python train.py --num_key_value_heads=1 --head_dim=128 --intermediate_size=704 --vocab_size=2605 --tie_word_embeddings=false --parallel_block=false --init_std_qkv=0.0261 --init_std_o=0.00555 --init_std_up=0.0261 --optimizer="soap_variant" --weight_decay=0.057 --schedule="wsd" --final_lr_fraction=0.0 --doc_mask=false --max_steps=4868
Each number is 500 + 25 x the weight over its row's rms, rounded and kept within 0 to 999. Layers, rows and columns count from 0. Numbers have three digits each. The size before them is the row's rms in percent of the matrix's.

# layer 4 MLP up, 704x256, rms 0.198, rows 343-414, columns 192-255
098:510535502499548506478528501490511518509494466503474565437485450476518499491536524487512502524567493486510510455495492570476496518529520506490494512522537537497534499488498475491481521486503519
099:435521492494438498510511527490518491470506482504479497475466497510525467510460482492515491502527540530461452510553520487489516477441457468506520526482501457509502493511529521503513485506485518
092:492491482494537531499558546498470498482501499504536499501506533492529479533519500508474485470494489505497480448474522510484522493509519509471487480520516490515496495490482522551504495509473468
101:560497533536491456463485495468509542492516451507500531511525492506471520506484495512531528465505544485504484504523515504489474508520501523537522498506475487459523507510484518482485485503489480
099:462508460524462537498524490546555541501469487462464511470521509544484517464450472479535507479530447483489442491536538490470521540494524513498518485502500498477540452488465504479451542528559482
098:522473473524494503483479473487480509492514501542475488487509504508458479536497548508516475518524478476485520499529478529482529463518486489462437507556457498517520494521460528473503491474552508
096:516474493507472543498462479468484481531479521506488488522479510497510513470548462509492533474503517478513459506476520490529527479547476457485517505506514515533508452514498469531493488550500501
095:505498509510496500481471538506506523500504482494535472494516481494503504493484518516442497480518505508483505560529477503495469513532487510520500477500489479518513456493484505498474511485470503
094:500496528499542523506522524493465532471475491510478519508538518474521520548518461533519508532463506468482595499493515476497521559489522524471475550535453547489458496480505481530458496486542465
088:484473512512484513507534543526557475471475471484490519515542507487489491503536486504481509458495502500459545519516505523496515490490484489484492464504490555474521477501560498485491500512506454
098:534492529470488445520493527522563493482520541494501480521500543456528487521509531486492490477487479541508497488485515480485512486486508522461527505498521533477526501469485468573519512453500475
104:458472501498529518499511504514497511506479509473482475546527477490503462501533473481504484495515543478493495511470519549505450453530526479492428487489505471493463561493492481407524501515495522
102:517489478465524486543487479493554501491514497529479517492505508523458464458452476505549463521507508548489516509557496538499489482442513452510490496512445494474493508494535524499525458492528514
101:495513499524512487528433489552492501459501504522519498503521545525528513530513497526488517551457469497500539488510478490520573513499514425489545480501513519489502535521516526512479504507487545
098:477458480490492526457478511469472496475507531529524512570464480529511499488494525494513466503493524501454527507498485486512507505485465495486506447454500477487496519521501489459544483446491458
114:464511532516490507488493502530501505492514431499449500516491524476511540504510493494535527489516482488479469472482484493529557467543503507441513531554479493495506479506478459475490468514483477
106:486531450515487515489481462489525506502480468519480494469526487494496492515505493511492504479484462483498513534512533517503496506514468502530501482502497484497473483481514539494530515501446443
103:545539497504455488530493496556519477498509472448427506486485471489567493504513466482512511508472483511524504484516513544537509488482489520463510501541493490509538489506466528487514508500532519
103:483502482549552500461478518543518518505483513549525516488467521507493450490510479524447566453549514487550481464468490568529495492500487535497486509492485538530515502492522485550521464498462517
106:498485490521503499508501507532513504499439502533514505512521465475504503516524491513493531502489524504463497520529499495514515510542507495549499491506509527511489520518500517521521494504511453
105:516470517501487521495451527480482453492506495496471457506482482494527500495501455535459471477508487516516469489523485515502505518498493461458527487503560537524448510535516509461485488501492450
101:492520482452497465507478503497481530517508496477462526494517470498506474517474465529521507496450461510514483507522530483534500495496533507524509465461515473489486529510477535463479484496478512
099:482472476494484489498510497495487516503472504523446517479540531486493503480503491471524512507473509516476526509526511532459513477510541491541499548553488509457436510500477526482503495513533514
092:497483494506492532489479470474486470477471499524469537526518491467481469450502492532534493478465560447531491520497497509492460502483427453528477493500513519497465513534476517520492538508515449
105:499488468518504487483497474497476525497519483516522520466494474527467508533494529504484523512479510483528542495485491542477525489521493464526510481476520444489502509542507485489524490467461498
101:496474544520493500512500491576498540530528472498495519509469516478522465541465492548538497543508518468512519466549486492475541500478476497432528496487482532531488503500483518480473509480456463
098:572504516509457508489494446462497484492443492487509520464476498477540462518489492510512487523515503518499502487478532507428513473533516458511486494522483503534469519505525504488527473511522511
096:533527474551497472496507484482499470484522468496479449488528526492517501501479532531529501529483524477481510534496478448492495520442506480469529479509484514489506500525492495494509495492458499
101:492511549531475518523527430546522529513480462451473504467489482484502464490536557520514505537518510569497486523482482506506506489485499520477502478472508510480537524501484498515505536495486504
100:461514540497497567498507510470505507471462486513523518501490489464473496462502500506487478541474528543468533459521547501469512478476444527471478493523476486533506475560480453490481492504512492
098:534533469494499548486492462511446492507523476518452448490523482546507483458506484495455482495519468522505532508555460517492508503504511503488520519509541504519522544485498480497506515486513485
099:538519504458500530512516484504534464487485501449491502521521521499466510512443545496483509532513502514510531459515504523472477524494504477480472532495458491519466523477487486508522498497497497
104:492479505486483488534477486471531521483536508496488516434469490468522518475521522475475465472480455462513464486519478458465483504499536493507454515497472499491489493504529535518492513473475482
094:535510500482495497449506486518463494508499491510477471522480535487527524521494502492556458523528470476528501448515517507479510523505504484475521525549539516529540479486474476532489530529532500
097:474499495530482481516532489513490482427526459516510448506528484502480509533502505560520471519482472500494507511499453525477497514533506517536481528500500540519509549502517513476482529508518471
102:517494478502496520530481494524510534502500500529489486504482522493462534486509511516493479487491477512511500502543493478501495505502507491525508445501516477500452510499494497480486479487505487
107:498453512528488503509521507481517484509454530516490488521502514518511469487516516488515505526508529473503480496493466478484463554511490483470520467504511473516526539503535496494523510466542540
107:496502535498523506500520505486556493455497497527496531529499470479500481524526500507516472523531480474539471504512531502508490487487505506518490483484553477507495502470519509510483506468475467
101:494505522515544488527502491534467524510508463501527475470497502524464515501492491488449456496477511510541502511554543500501505447521482509507537491466501509513488498490531518502490520486503470
100:517522501526481449490468491475510483498519522494558559498464506504500524480487483473518476485497488472498504493520450473533533520494525499486492558505570477463511525534501475482502470542486507
096:468520478473495543521533499502529545496517533500506518497504527542526498451497513508459546509519499462467478526548477481492506473512528516506491477497483474510503526486511474529519458464523501
093:472498498483492497513511540533505535516522507510552528472488517472541451512543522493477561494484518494496490507502545473534507456535539436480533499478507464532447535467526490485499493501511477
102:467453492515503499519499498484519517511475480542462556492501470500538453517527504506511470472481495507498491494492511482464509508538543542488530513500526504473511516499511503509466487506527512
108:460486492520540493491488516509506472505450442513475497539471506529466511510482543471545518484507500499493518491507509493496516474510487512531512506483483451478509506528546479479481479470464521
105:495484551545514550469491500482553508492505513517509519535513512517450564472543492503463486477535494512542530466474506509481532517509526478511553509547465514528505475513479489516461489488536484
100:503518502467477516531526459486462483475483512481513484465504499540499514520491523511497493504488517514518551489487524512476535495508478549512548541471548488497526491516531464535536529535482483
108:479502466523507556536459462514455475508472494557456507530508525490489530543494486486454512430459490508463517488499494522525510540513521498564490541484474490472504521514479469509473533477515491
085:506526471518448491459490465497531512514542464463495468475540481505525498502509472534527506486487518525491532492515483507496507499481479547510496450550500469485464495517494534485503485454531520
105:517497532538459497495496530468487501479487466466555540481489519513482560471471499513480474521504531513498527501512427532535468448511540530519479489483496500468518509485512501534506513504473526
098:489502477520510481472530511473507476485527435510466454492485531516491482510491521464530559548498536477480483504465467502463510520484493463460514532517517484519485529487520468534494509515494501
093:476497523514518480529445497514471496492508512488497482507470491471577517500511475493500461513471492475497498483495511499523502441530531505512502501512501462509463520492502527510551505503507494
102:498560547504485494499427497474502492513497505476523513500488468516442493519514523499489505508451492519492483473540463508491488466439498481463494476556502490461466491493504483474517536518556518
112:530464445508499506501486482489455514464505475514489501490559398511465504497507504487484448469516508528514484454527509501488528469563570483534507529504498477519533490539444529489495506511499465
100:498514506530517510505490506552500524494484487542462493525462499519434516436516510540490517557477508475529486549469537506547525502483464544507488490520509506497523496464528447547509482474510461
095:503492476482550483497506497505467490444504494483498511531509489502443524541488508556507515525474451502492522519489532536486481514501507513525503511535512535541505487517471509486493494494490509
096:542501529469449490486468473513500543546514503477487498489517497495568498542546501467501490505517492504515501476506545495463518480453530477512485494477491459514488486483524507516476546529502557
095:461526543457487488479561478518491510517457503469495540502492490505485520503470477495461450491534499479550501479471455513493480453539473475530518475496494497476504509490465491523479505425545500
102:484530521504469523507522527497502522544497494496499526524500472484497514441537497505528451501532503481528512561547486477494514520520513488525485521498505526513472475479529488487507492476488471
100:491477499531496496498491507510493487527515526475542490468486482543464518520509490502523499515508484510463515496483484485475503525456486462489535540491507503522475504448519539524517503485490512
102:483497461511488469501496530513523511449503502500454522514485507508495517511439493511473489543523472487471521478487503476505479540517483519492521518528468514511454500534547545480521484513510496
097:532522501500511464532500523549502542502513463439468527521536513513506447553520521499491504490475484514502501499448475544491475466506554491499478506553444475547489468443488553492448452509514487
103:485486485471516467517475497518515538535489484489481485524488499476491491506531527513495466467504509502522476461493539463489459489533494484522450490514503487477512465527473540446482501544486506
098:502519530511467472496547506559478495517515550490465474510480524528491476487514504501501498505527523504478508539489496478541498516523464484496500458481503572495471514515516533493525499503521488
104:506523543517461513537533499573535511514450489499465479482479536488497513500462482512493460484456511489475509509517524483522508501490510463511511474499503471482492536527464513461503507522543524
102:508466483512469522460488517484500479511478499546522516503491509486515529461483512525503477447493523487493515492474503480513482474511524486470494453480499541496513496508488491533466507493518501
096:515489501501521504509509543560507526480523516503480501479467506512506484511465473515514500492466488484486497495465470462480516507502515510463468510474499465533509482537558471538505481531500497
100:488469516512478499498490509513496498501506448528453504484532523535538456502528520545498470455533485483505440546517454457487512496537547471509527519521541497484506501510508487507512478501523513
092:472489509517518497506566503464505498530466555506486513488503494506466476490522482520504466551505479502530525423480497493473572554476475531487506503449497496479518522563499519515527471497530499
091:470493482536477522525556500501496495511492509518498527478469496492525500537500465486484507498527535469481464482495518465513453485523532520518486486554503501504523508500495528518506521535521487
104:470501500539498495496498486517508538497464501528491470500506493525493486531484481489479492525456481457457527485447516511508523529483466497478471477498491533462469458510498494502500498524506505
097:496491511500490459479543503465526504523538546534534502508487499496486482540511510497504487477482495512534502521513511535465515448452467483490517530485482503493521463507508502536469491511474525
091:517496524485510487451469515468471536498456561532440515530511522523489530527487526505488500535497522512484463477537511504506508510537487498521495502527494519508498511480528432516501476453505494
# layer 4 MLP down (transposed), 704x256, rms 0.184, rows 343-413, columns 192-255
098:492522506488525503503520486533508427511518493511500533464468525489503492477526479496504502494502514454476484460474514523505485517532554496488519469485500490468523441460527483489474502480477497
096:521498539494501538520511503503528503501526492464517488512481527505574518501558526488457531529493503539525495535497511518522511517478512491476500497533501531540501503538504453515489522519522496
100:497467489472517501494489479499491494515504528493513495524511477502464508496480492498506500508493494525454542496503487484505509543480514481506526497528527536504484544507483503469518510486509507
104:482506464481516504499493531517469493519479485490493488459546470544543503484464478517483499434558500500502462520505424497512497510485540500446504473516557462481501519520509541513479479514489501
101:520511527519487505502490545514486544531468501561484510460515501525483522515531468562526468491492496496479437476533467500534524515532485479486476546505526531526445482454491478450496450507511490
100:500521501526491542509554514497522494503520499460542490503523488511474542478500512503496565493553503511545494523440486497499431514484502489511520555501507495499494528498466524462475552491481484
102:502530499478532540457456514536513497507489511448490498496523475514518530499500527489426451478495500522478523469500502518510496485473482540503517530497503525471509527514518484525473497518498479
092:541466539533549491513486510511493518506522504496521497514479483516521482500504500507453536502461458489522486487506475484466517472489502512485520517483504473513494458442492496515537513471499503
092:513526509512508457470506479516514493496526500516470514536466497479495532484499476542471492502496505485467494525480554503449506532480544496480473521516513534504447502532477472558531520485497464
088:488482531526541501493488550496580477500508529544496498491521495506487503576505490518468531480507486508488530492520477507491508492509499530435442485522522548519484520454517493482493481479513482
099:463531520486488542504508568504505470493502496517504444512488505464496471436511494494485513496503509532512509520512502508480515491508475536484498515497512489546483533507511505491507470448519502
105:528497514448512494531521485479520499530498481496478513490499500521520472482479551486487497488507484476505495511534509513476469510523487537550530507495512529459479460479464505541497478484503496
099:475496465486473471521538489479519506469450443496494491497495523501501498510507521465507541516555544505475507466531530464525460537484480462544495514523508483547474510568489496516506538515499536
099:510484509538459472536535515476482478484498473512453455505500543515490524512492506536511452491516477530478470502489498490523494515476485530488525456449452516543508539468484466534561520500497486
098:481578504488476492497470495514513508509490489452479516468500519525495490485531517484537481485527480513526503536523459559467514546493460480482461516482497476500510503503490481492479494513507506
112:499542495529473499484481486525523504489429453529470470518505525502507509512479526517500510500504499482493500512473500536519512502541522479515509559534479486441484455538528476485519494473500478
098:505519468549480490530513501483509501461457484478480485510506497443501532518494513525478489482511501452505462471487492499488466482479484496518524502492520525462464505499477492503499514479459504
101:483461545482485474490494537482482485457525481513503483512532488494512471538464491474496495527480505476503521467509531534549481479550506484594487490478498521493522526490556487481474504462497492
101:509504454494469439472493528503474514511482474492458480517492475503516538524483508480559490489505506482509519513521510502485474508496523490523526517548478469487506504520454502518502472494491476
101:490524507451466527480495468453506494497501544474540476489522509536504495510507450520474506497530505526493491497487541475522517462469518493509491474536493504500505461525506526537475503499479515
106:442555485514473515521488486505494514518489479533472494515479506555489494504478521534502478531502545497516483527504514492509454490502471495517444467497482480489497519503514504485481512493495493
103:498495501465479474506485511502490512540496491506550493479467527537484526560509477503520509481531525502507490481508486559502528516513474470521487486498501510459506525543476513508546466497509489
103:493484524438519516508547487485485477511501512474508484500462499476506474519490491486502512475531553493526528463508508463499527492483514520518514475533486538474506541474525529505510528475506534
090:474476492462487540505488476509481491481495500499518504472492458541537481493527476493506493485504538501533503506547478497519478497546468472494515521532483490519498505480485506504475513520519492
106:530475541541504480503494509455510488487453515502519456516462512487504508475509505492488521512490507535490477524485479524512468497524503547502513496544472529505462517531512474519485474502497505
103:429508474492513480489517462513488515488501475493548501474524552497489570485489504523498473510503482498519509502512520521508479502525464462535540502484465496484453532516505533470527496484489461
105:520525492540493516478496458469510519511526471490474529513526519509477494505495530523457437511496537547507468494497519491462511489500494487516487473458541540485497516518500492486545466528505484
100:499478523549507499475529494519523513480490509487543513505496451466463481485525498524490532495520473512459487432514531503534499485512529471493470463488472500486479462491521484521522503474505481
102:491432508518485478523468488510520472498481505540545517497537506512507482526514539539508477522513527494506487504514501496496484531534516522522485509521535504506498487472523510473516509492469455
092:532512535525514531495518534512510519492515473538495497468483477517493477504457477499443504518511526531507543480492486496511535505552482500450510479493467476514544469511508470470485527457516487
099:537519496490489470518516477523465506482486529467464477532520530534493503537490479550510478496534505489537509485482486478494496515499500497471555564514499492497499473470509488539547476460531464
102:506489510473461538509484512444499534518526509514526495523527489457546476484520453457489453506471516474503476507496535478466531493505493470492502486478502477478533456508491505519461540459530530
107:523461506504469491506498504457539497519516510523535519453473512503490492483516476498504499483484481526526472493496498506481463514494523522482498516526484557485463520516496534526534486464553450
099:471471524475460462480505481484453520514501521500470506497486516507542550504473468488478509511447480509501528521524538512534542524525512542484462522487491485489460522445528531495492508496503562
094:484522483480471498527470537521495459475492499498496475490508528516514542476475541501493473523515478499538479491491475507479446526477518483535519468515505493512517533504547492481477500528463486
105:496487501525494490491522500506495484533504494465591488537492484490508504469473554507437508503519509486526490482512512523546461481508491505530490497499517481504514483509465509465521511521492482
104:485527501503500508477497475505517520494494478497496497490474488445529527498487481480535527548511513535487515516510491511473498507508518469481473462502475519498492524499509462491523526510475485
106:510515515503567514484558488462488461498555461486479485518485489498498559531500536494518512498476489502522520545494510492542502517497488507531485488484543477511526502529528472545538536514499469
103:496490528507495519515517513492456484468500506508526474537471533504529496508512533482468482481514488522492477477499488529481471493520444528524536451483479476510491518508504500506498514498530501
103:555512456499519470482482478484497534499488490504503526487516489510514470513539522509525536456516498438497509516493520513525511506470516513495486495509484526507518507498488524517488526472467464
106:513483517479484480507490482531512544488510511485488501532510486538498517517466497485527507467508522482516488431523482539543507524515519514537542525493502433483524491522496492503494481545481524
097:494471495494525545503497504483487433515478455456517497511490497538505525511475497489507534527503526521504517494493459521511530490497564462485461455498527496504541520498520505507515486524528533
107:514546462446550507498475470552521506493532456489505510509533504475484509491486503544515473464501538462509479520484503471483517481493548475502522484527486528476504492495572507508506495522500521
105:483489523531535493510523494512465500524511503461463525507475481482471503465472525446518517491464529475520496523500508492483499496494517497509550481529511497472520492505473444487499498487449468
106:473540495519500525528521514494524492490523496505489488515501475502546494489470570481455521479570464511538510498513485513540479451495487508513557469541487521510484506494498521492469498486485489
099:509472486461449510468515499470461480539522422512524507475488482489479505525486489520548544477505539523463484493525489517520495566516539491477471513497479454485530522495534520519444484518467542
111:498513473497473535499514534464524501520491503512498530492540487533498469485491497509507547510530496514507473532488490507520499472471487506487514509552518492516495421539491482530483472507490526
086:499459517538496463517516488504522495514547460525502505518543514485494477533500473540464509538478525495468515465521502512483567503515521473527511499545539494502453498417483529473497502474520498
104:498508530457487533488492511498473512483474461493514488546493487488507523471477519477518573505491533468539512500491467504517509538545460463489453534476470506475516500491522518487483503504519535
100:521513508488498503489498469504509475482538497552530501501503478468534509483516483496535542528511517480490467527516449504457526525513533478484490512497435486486502482462494508482532526492485462
091:458511511515503529476475522497479518473527515511512526546486479517481501480472513528535484468490523458521480503478506448499515504526434506498488547500465524486514487494470474472468520484505459
091:490501517548523512505507506505462549479529474493511513506499468500468493509527510502499508511494509488456503507519527494510456522506506492484518514486451507561479520471494512531482483500535522
097:510497456527476561539491497517431509522501492500449489503477485505526522502514512539528451481476478482500538454504507500490493503500537494505553512518490554496489505517495519479491493464549444
101:471511512496507461472508511507526491456549532514522510491560542507483474492505522488484503455478499469525496476491504482526474533493530533511560511464506430484505506502478488490475483517507490
095:498427509507558550531508505507519527493527516492498508527477460559510477485465515477476535470487529494538504511488496539525500477536491508471506465492493532496502518499517497453458492506507474
097:523515493509480577500519455486487517509505519522480501496500505518536541506520532452513486534507531483524514507508471548499481474447526471497502509479507455524489502535517486497454540469461526
096:489526501432526512512529485497516507491527476514479505449511498498466482510441497499488476531492462508499476505470545513507480532510463485495510496530552510499447570499532466506463503497479545
106:477483499445510543501509537445471486542508520478529518500488479462476516474497523512509533505515516512527512540530496545537570505514482439494533475478512505536477493518511492494489522537490510
099:486481508528512518465472511513535493525481493510553481471501475475448513533468488509487465507486525499500507490510478509486515472460462499488515516522496542508510525501499505499530508517456521
102:517484493491472521530495491535495474491509456534523480512486562536534468523478465496507479494511497521479545496491457486533503475485514502535512442537483525516507535520506483531495528486505489
094:554487525478521494536496473535500544465475479469479518510483516511472471489497499493518535481524533515518524501496502477513467531508474470531495509481497488518501517510492527490505523483516500
104:513495531502489494469507485517518522465498529471478505452530493479473491495522513490525445453466523492520471516500484503493555516518514549538474454482425499515531506500519490486499538523485465
099:517472498474518489504513524472448474496430510479517504513499514532536457512516467498550518495519480486483513491465492475499524495509433489491496532463492539510537503513477506521496489456515526
105:490519550506451515536521517547483549506423506478470463500488541495516548491526481495500465493498457483501513552484502494499458524506528471532477468543508510510489486500450502471468514502502525
105:531551532504517552551448502494534486516491502467551518458513484470542533470543503512493475520510497511465518477504520520474492509500497506495491485488471533513471500466504496493473504497507502
099:496493535470515518518502445466498545516508522498491508541455486524530485500548458505526449519486530470465513459436538482525512467491516497506509517496478517506522473447526500485492514497515520
105:478497463519498491452498497503521469481484510505484478531471500487532513473485522534477439518536526499496470506469519504485508522536460524549494500518525506455500500458496489460547483505525500
092:495487521477465503490476505461531506488458470511512498503483549508480491483471523548536514515525470502514486437462469501491535505505491490535511496509485495547480466508487484480491504429500506
098:517539469504527507543532480494488498482532482463495530477521523474494550510505523485553492482525540501494499470507481522514543486505460527506547534507493501523498510501532488514498480487510547
107:499522494537491497479479474463459561477438540493477495517502506467527500499461484523504470481502489463501514460473537499502490489486475520531472470485475498511527494499493464451487533486495522
096:484503533475503505511554508482527511511495503481488527505486469533476508522528504473549497464505508463522532491501495498515523472495485492468515515479516523494524494520516512523488525496491535
# layer 4 MLP gate, 704x256, rms 0.194, rows 344-414, columns 192-255
096:506532471533492481518477542468469479507534498519497513468531483497487493528501491509511492492519507491504490492515534527537527526450513509519500499500469507483504500468531532507474543534506514
097:494522483514505500500535492515479458517460451475521493483497523500484495470474521494505505469519478499498533505492510513499528549507499479501482520467536501505503489522533480510469513478465466
107:501520468514488490504516511453499464486492480494484486510512508516486551476506487523503496465572509499504524530496493513478458501512533486500498490501548515483522556498510548526490536512502490
101:495566466478446493494519470599526500499478511479501496515573478478469468553480466521514462506527462497561457507504525505529520504539500511517506512509536489537493496476506456507477494543478454
105:505457482494532491499515523492488526464450476452528501477484527508524480548500498533518412510480505499503542473496440503495523538516431492530501470490547462474508481519518499476496472530495503
095:491467541511494501500478490508519500521502514508513498511479494481535469477526549467533476511513555491527493489506515467508530525493525503524525490494501469480501452506518550499488505502492530
096:525534530499513485421497532485534463511489494534515505525482491463475481509476497507489550533529535472529484540524505457471499493474483476486453478536489521468427485517456500526513555476470520
095:497528505496505539463481509525510486509495513463499554463515514516501443470491515491527545487489491484488467471501526516534464479512472481507533452463508478474489503534499486451526485539493530
086:485515519510518499467545526514528478474471493489483526495511529460505557522510518514491466508484493535479540500488512496480487487503484508474511515512505558470501468527551511502508510507495492
099:509484497454490467538512480512476516535478474519484499503501496482508494496490508494511461535522480494485485496489436508476515513498515512496504510464521470494510477466503510495478482501453512
103:500486504507523445539502430518477496476503468536491453511518538436509528501510499513501509523486540520496517516534507501495544498484506506488477507543505507514526495476487486491523497486506513
106:453507477526499493538550509505496487513456472487488517469506531504496501565526481529477525509525496503492458495462533486532482516495449492480474509526516501517505501513472488546511518525491476
104:506472481465470524489480490506538518500489499491528521537487507507497472487463495477503487499491514505502525521503485498461501521475492505490512459518482472498475545576483513502450510508489508
096:527537536523502455468482477491529567495487494537514481494552469499486468470514472474494492505520502464511528520475496485496511527502550517514505509504490488530515522502507539461525484468462505
099:480509491533552515505481498462470469554470530553516470547459518516500478476488556487480442523532481476503526535521504497500488500487518521526537513491471516475508547477519513549545498513474538
093:487498511487515505504522487546510525520509471550492522504521526526506490496475491502485489505521507455511488509537513480480533497502498462464507566511508524467534495474460492493514479490518496
100:495482499535508517530525469531466486529488499489516459529491499510470544485503506518517477491501499494493525504497485544484497500509526500502504514512472512527493533516516492495495516535467490
125:521498471449488500529524450486514471497486516450508490500494501504533508479475506503494466521436495486470488564545522418466496483525530520498525496519475511501511509502469482506557465470486490
096:502494517443495522522501499480472487481524515465542454486488526523488510475480505510470479513513488517492518478520506493524495458465487495478472479482483467528525548495464503520448498504522490
107:497472505479545490505451518453521500450452546456449506525496500464514440520491481522504530463476501508498557466527500465486489437518532511504504481500522476494570520491489487541494504497516479
098:506503506489512487538567468464475493553518440454535508472495515505493466496539520487566452515485527483518485475500539504489496547476488491504521483522530507521496514498479481509457493522447454
100:493473486472484465524476494457513547467512531507537470493512505474553533488497497475512529441465486469480518473517514469548485458438520528529553506543527530474518542493510476568529500484510500
093:496514485461495530500542497498452531485485484539522507484476500462537452492483511497495508474496512498518486547509491490491438561490464462510521539520539465511480495515431474552504504471512526
105:544508488499499508514504479491477495494477487502536455510482509519480506520484529492504479489493501502537459495496472532488526501467518482453494510538496506474503498544506483504487480536454504
103:483517503523521483503522442508476486518504523498455457459499539530432483506491516474508525484541557491528530542501500510531489496486490528519491486503505507490520531459531465526472490496507504
105:493552484453459481531500474470504496488524476496531517459483439506501479519485485458516502505501472474512502484547512505553525514504501503533501468538466516503517472501473560517506520528446494
101:537545464484465502475494478555497472519519473495515486506509531471520529461498497491504492532477493494499514525501459461503508460503507443515487472512479488533497502507490481508507491480494481
101:479506470500512499557476490526487488510475502477521501516535539527516519553532529535474495499477512503502553485457489518525493487487487516500490516516517509521449483497488458479535517498501515
092:497516511532496547521531578515528480484471484521521483504497461488527516499503498524529472502520519549506512469484517479502493500481476473437498509530467448484495424582511422472467465464509486
099:503494488515483452508561510504508493471468520470530507493527553500490502474529481512538496516495544490492529501531503516501528514455546529526506440473488516467511479493539447453493527519517471
101:485557474496508521485537486475539523544475474528496502471482482520512451527510449483512491491528489498574470443467524484482475495503458512496503518542505471514474496485517513474534490534511480
101:466531498472546513491483478479512481505475474519489497488502531484512503488487496506495495499502476480535496468535512483500481518502529483469486479539485472516477476484489529480539503536466465
104:506486523482504502481500456510475501514457500494531463497520487475482524455472529514510464524426490506491511518477493500493490520487474534499506485490457512529540503491492550482505512475477524
096:485521513481529550510485522495531479517524538490494512492481498503503487482511535517504506549533482498536512505509495470515517495497531474475503516489487493445497488526495536500490530513477499
096:527442486507495494483489505531465529529474530456528506500495508483531472500496511553524494468478515452487485539503498498481462528489523505528538484454490476520499482432458480483504519487491465
109:467450506469544519492481442516487470530484489524530542476508470526526486484521511501476517456517495491480459470462468438478496478498492521482468455519505486483507528488469540507496489513515510
115:490483481545498508485481476492517511517552479487475484468493487468505519476490507478503466490498518468474532516489461507505513527498493555515504537486474499512501496488507527479539481527461485
095:508490509579530514462503501480515457499518522488518514501507500502497498511502536493500503477471475535483495498481469534508477530416456493482505536541477454494493466505451462500502504497488504
099:476513461460500539526495494515537545511492510510456464525483517494496534493483511464512519527481473517488531448531532471479514514476479491530512503487536522512473510495443506473494513516482532
109:497479482458486514490515511444487459494474518474500501472471557516519530472538485527490499539517471504449508532496502467490480480526523502520511521522483541529498503446509533529502532512504518
098:501492508488492469487479519523467527497499508494479479457502497503483553511509527497520508526454485482505497514522502492510514483511502469501488531510490492527509504511498502501509511562465532
104:443516495524471461458517534532500499491493475454513470513500527488501451493497485559479458489507524500520508488486526481480504529541482508505520504501476488517483488520495519440521462545462470
096:518493497515507511519512468545525525528534546539478486468455524477485536519509463528549508457503489511472447486519534488490467493513514507499505469516513523510526479493462486520500539505422472
103:529453513516487518494456530515541456487536474477471538508553515509489515466497471534529510493504541472494512523512450492499491512494554457452512475476479495520507499491506485529542481520519505
104:518511478534559514493493491557535497515494528519495501510482486494553559504494551469445530510507471474503503511512520511483524494509476483542515505498538485494496456530475514503526519511498506
111:475552514492483515490511527502521479492464525527496516543504479479493499512500567481539506509495491523524546529537530515549498481544483479501505476507492505520504477507487509520499489520528484
090:508479511514500512500464470519551540520543473507485513467590490475547465515493511491487530503502568497471547500480542524516529500492531476521512473512502492481454540507478484479464499493486503
106:491565533533493502470473528539545478528542499499515494484520515462502497529519563496512460536483527490484511515485498480517499454482462477509492500460534511485462547554498525482452521519492457
101:488530480462524543488526505481533512494498485529502519496481535506523496469495513544512514486468482493508486518523545477501441518510505556479507529502493466505514522544527497508517498528522529
102:514513527490473507528531483490466527529521490496553525456488459520518456537482521524437503459544500503463469533555491476517511524486504477517509489455470498471492512486496487480516501507507494
098:514539529470481541520491478531506499485493494467561469513485526474525497492509510527449498509517490503494519537538505530480524511541503501499543536485560487491483489541520530498500513481504542
106:528529566543497494505469508494508498525478514537520487480422484458528505566533507511475512511481493463459505507511502479481491480515529546521506451509535529556464525519489547554548480505509551
101:456525515499477483512518473514508464491486471501502516471474509483495500482518507503507528467501490524471494506535511486510472503520527474483527549482521494534521481534516506518501556472504514
098:536475438506518492471531504468489508493514550458500497534554486473486498498474524542468525515492486512482513515472521505497466499496520531506510531491489531525502498512508483493484462480492501
093:504461535421482498505537512490536505469484496489460511516480506518511473463482503541517542458480521512515510464505503469515496530521504480545534509516562505518489525521488511491522510492531476
100:506533540506500501500482497478501528463490472533485523500435527456471509460507487514493478497521534451467504532525513494452486538515489497509482542530516459485439533491465495510504543522476549
101:499499500515495464449501505478484480539502505466491495490521519514509515494483474531461493461496499456487490483532450535483476560498505471524539513525514484553492507476535553492501456528490543
098:498591498549525531494501540530522483497553467520468461474486479469467509539476531501519508512501507501501497507487498493519494502486461495472462517493453514553471480491543460456459513521502448
106:452452469500515479478513491522490502515511490502536497529498487508511463520465486498489487523524491480490453502493534520466490453462463535525537474511443483464548498523491542516521472548506526
096:507513496522472525501504520488519475464495501525517483520489509440502523484506477491482520456541535487512501515507504470512498531485482491519495451504563536471446472527524463446506499464489509
102:551507459512541494511537500527501509500524504514503546504505516513494507531449498516469457487528453497492505448497515519477472544474496466488505514472483529528502496516494498499472484500482517
092:515470463494528445489503509535480528506533519497532516501551478504520474506471505549538490471465498509483489495502517472520518500469494462501533493462519514503519488491491475447483497502527500
096:467483495456505522478428509492515455489524520543509493516543463492507490516523484486521489531545529503522461522473511484525464495499525453478502485523489526498506490476524480543563537502510497
104:527511483502527498491475482503496531514510516482514489500500552468482466499494551506510439494478481488422547483486549493499427520495469480495498501541485504533501522502478507528505501524530520
104:456505495530506480492521511519485489462505531472523488496499500473467550481512547521520500514526512506447532506512493553467514479488508502468520476506478505477505542437507529482508537461524500
103:490479521545482502512456484478503472499501545514520480525467490521498514548531503497502548502496476482516485514527493486507493522452497532513508457501502496479504466489481544475561514539502494
091:475480465514504510519525492531509553481438527565507524526487512457470496524505486523541525492478499499531507447474554518513522492477494486512503533494493499491536516472497478521461468479526516
101:534525470486552531522467493529445499467512490510545527511486509509502513497475471479521468487483512493480506469494460522534524504523488499512551466508518544495508482540490491525470514500528477
097:525491491501487494518448462480483517496497507494535526494491481500481468484465530503478500464534510482523449493523505480496506494485543561514527476495508479491514497517458512462482491481520492
093:505479496484494531543476506517503429499468540492478502504505502479511477508505482519532513456506503510498507527544458521533515529506464535517505483504504507491507476522520556538428520477511557
097:517471528493514541496539470473519534498551479536488502519466517494503490517483492506486521490499501504486501453530487526469519508526449531532500485502462521488523533568476505490500494469531521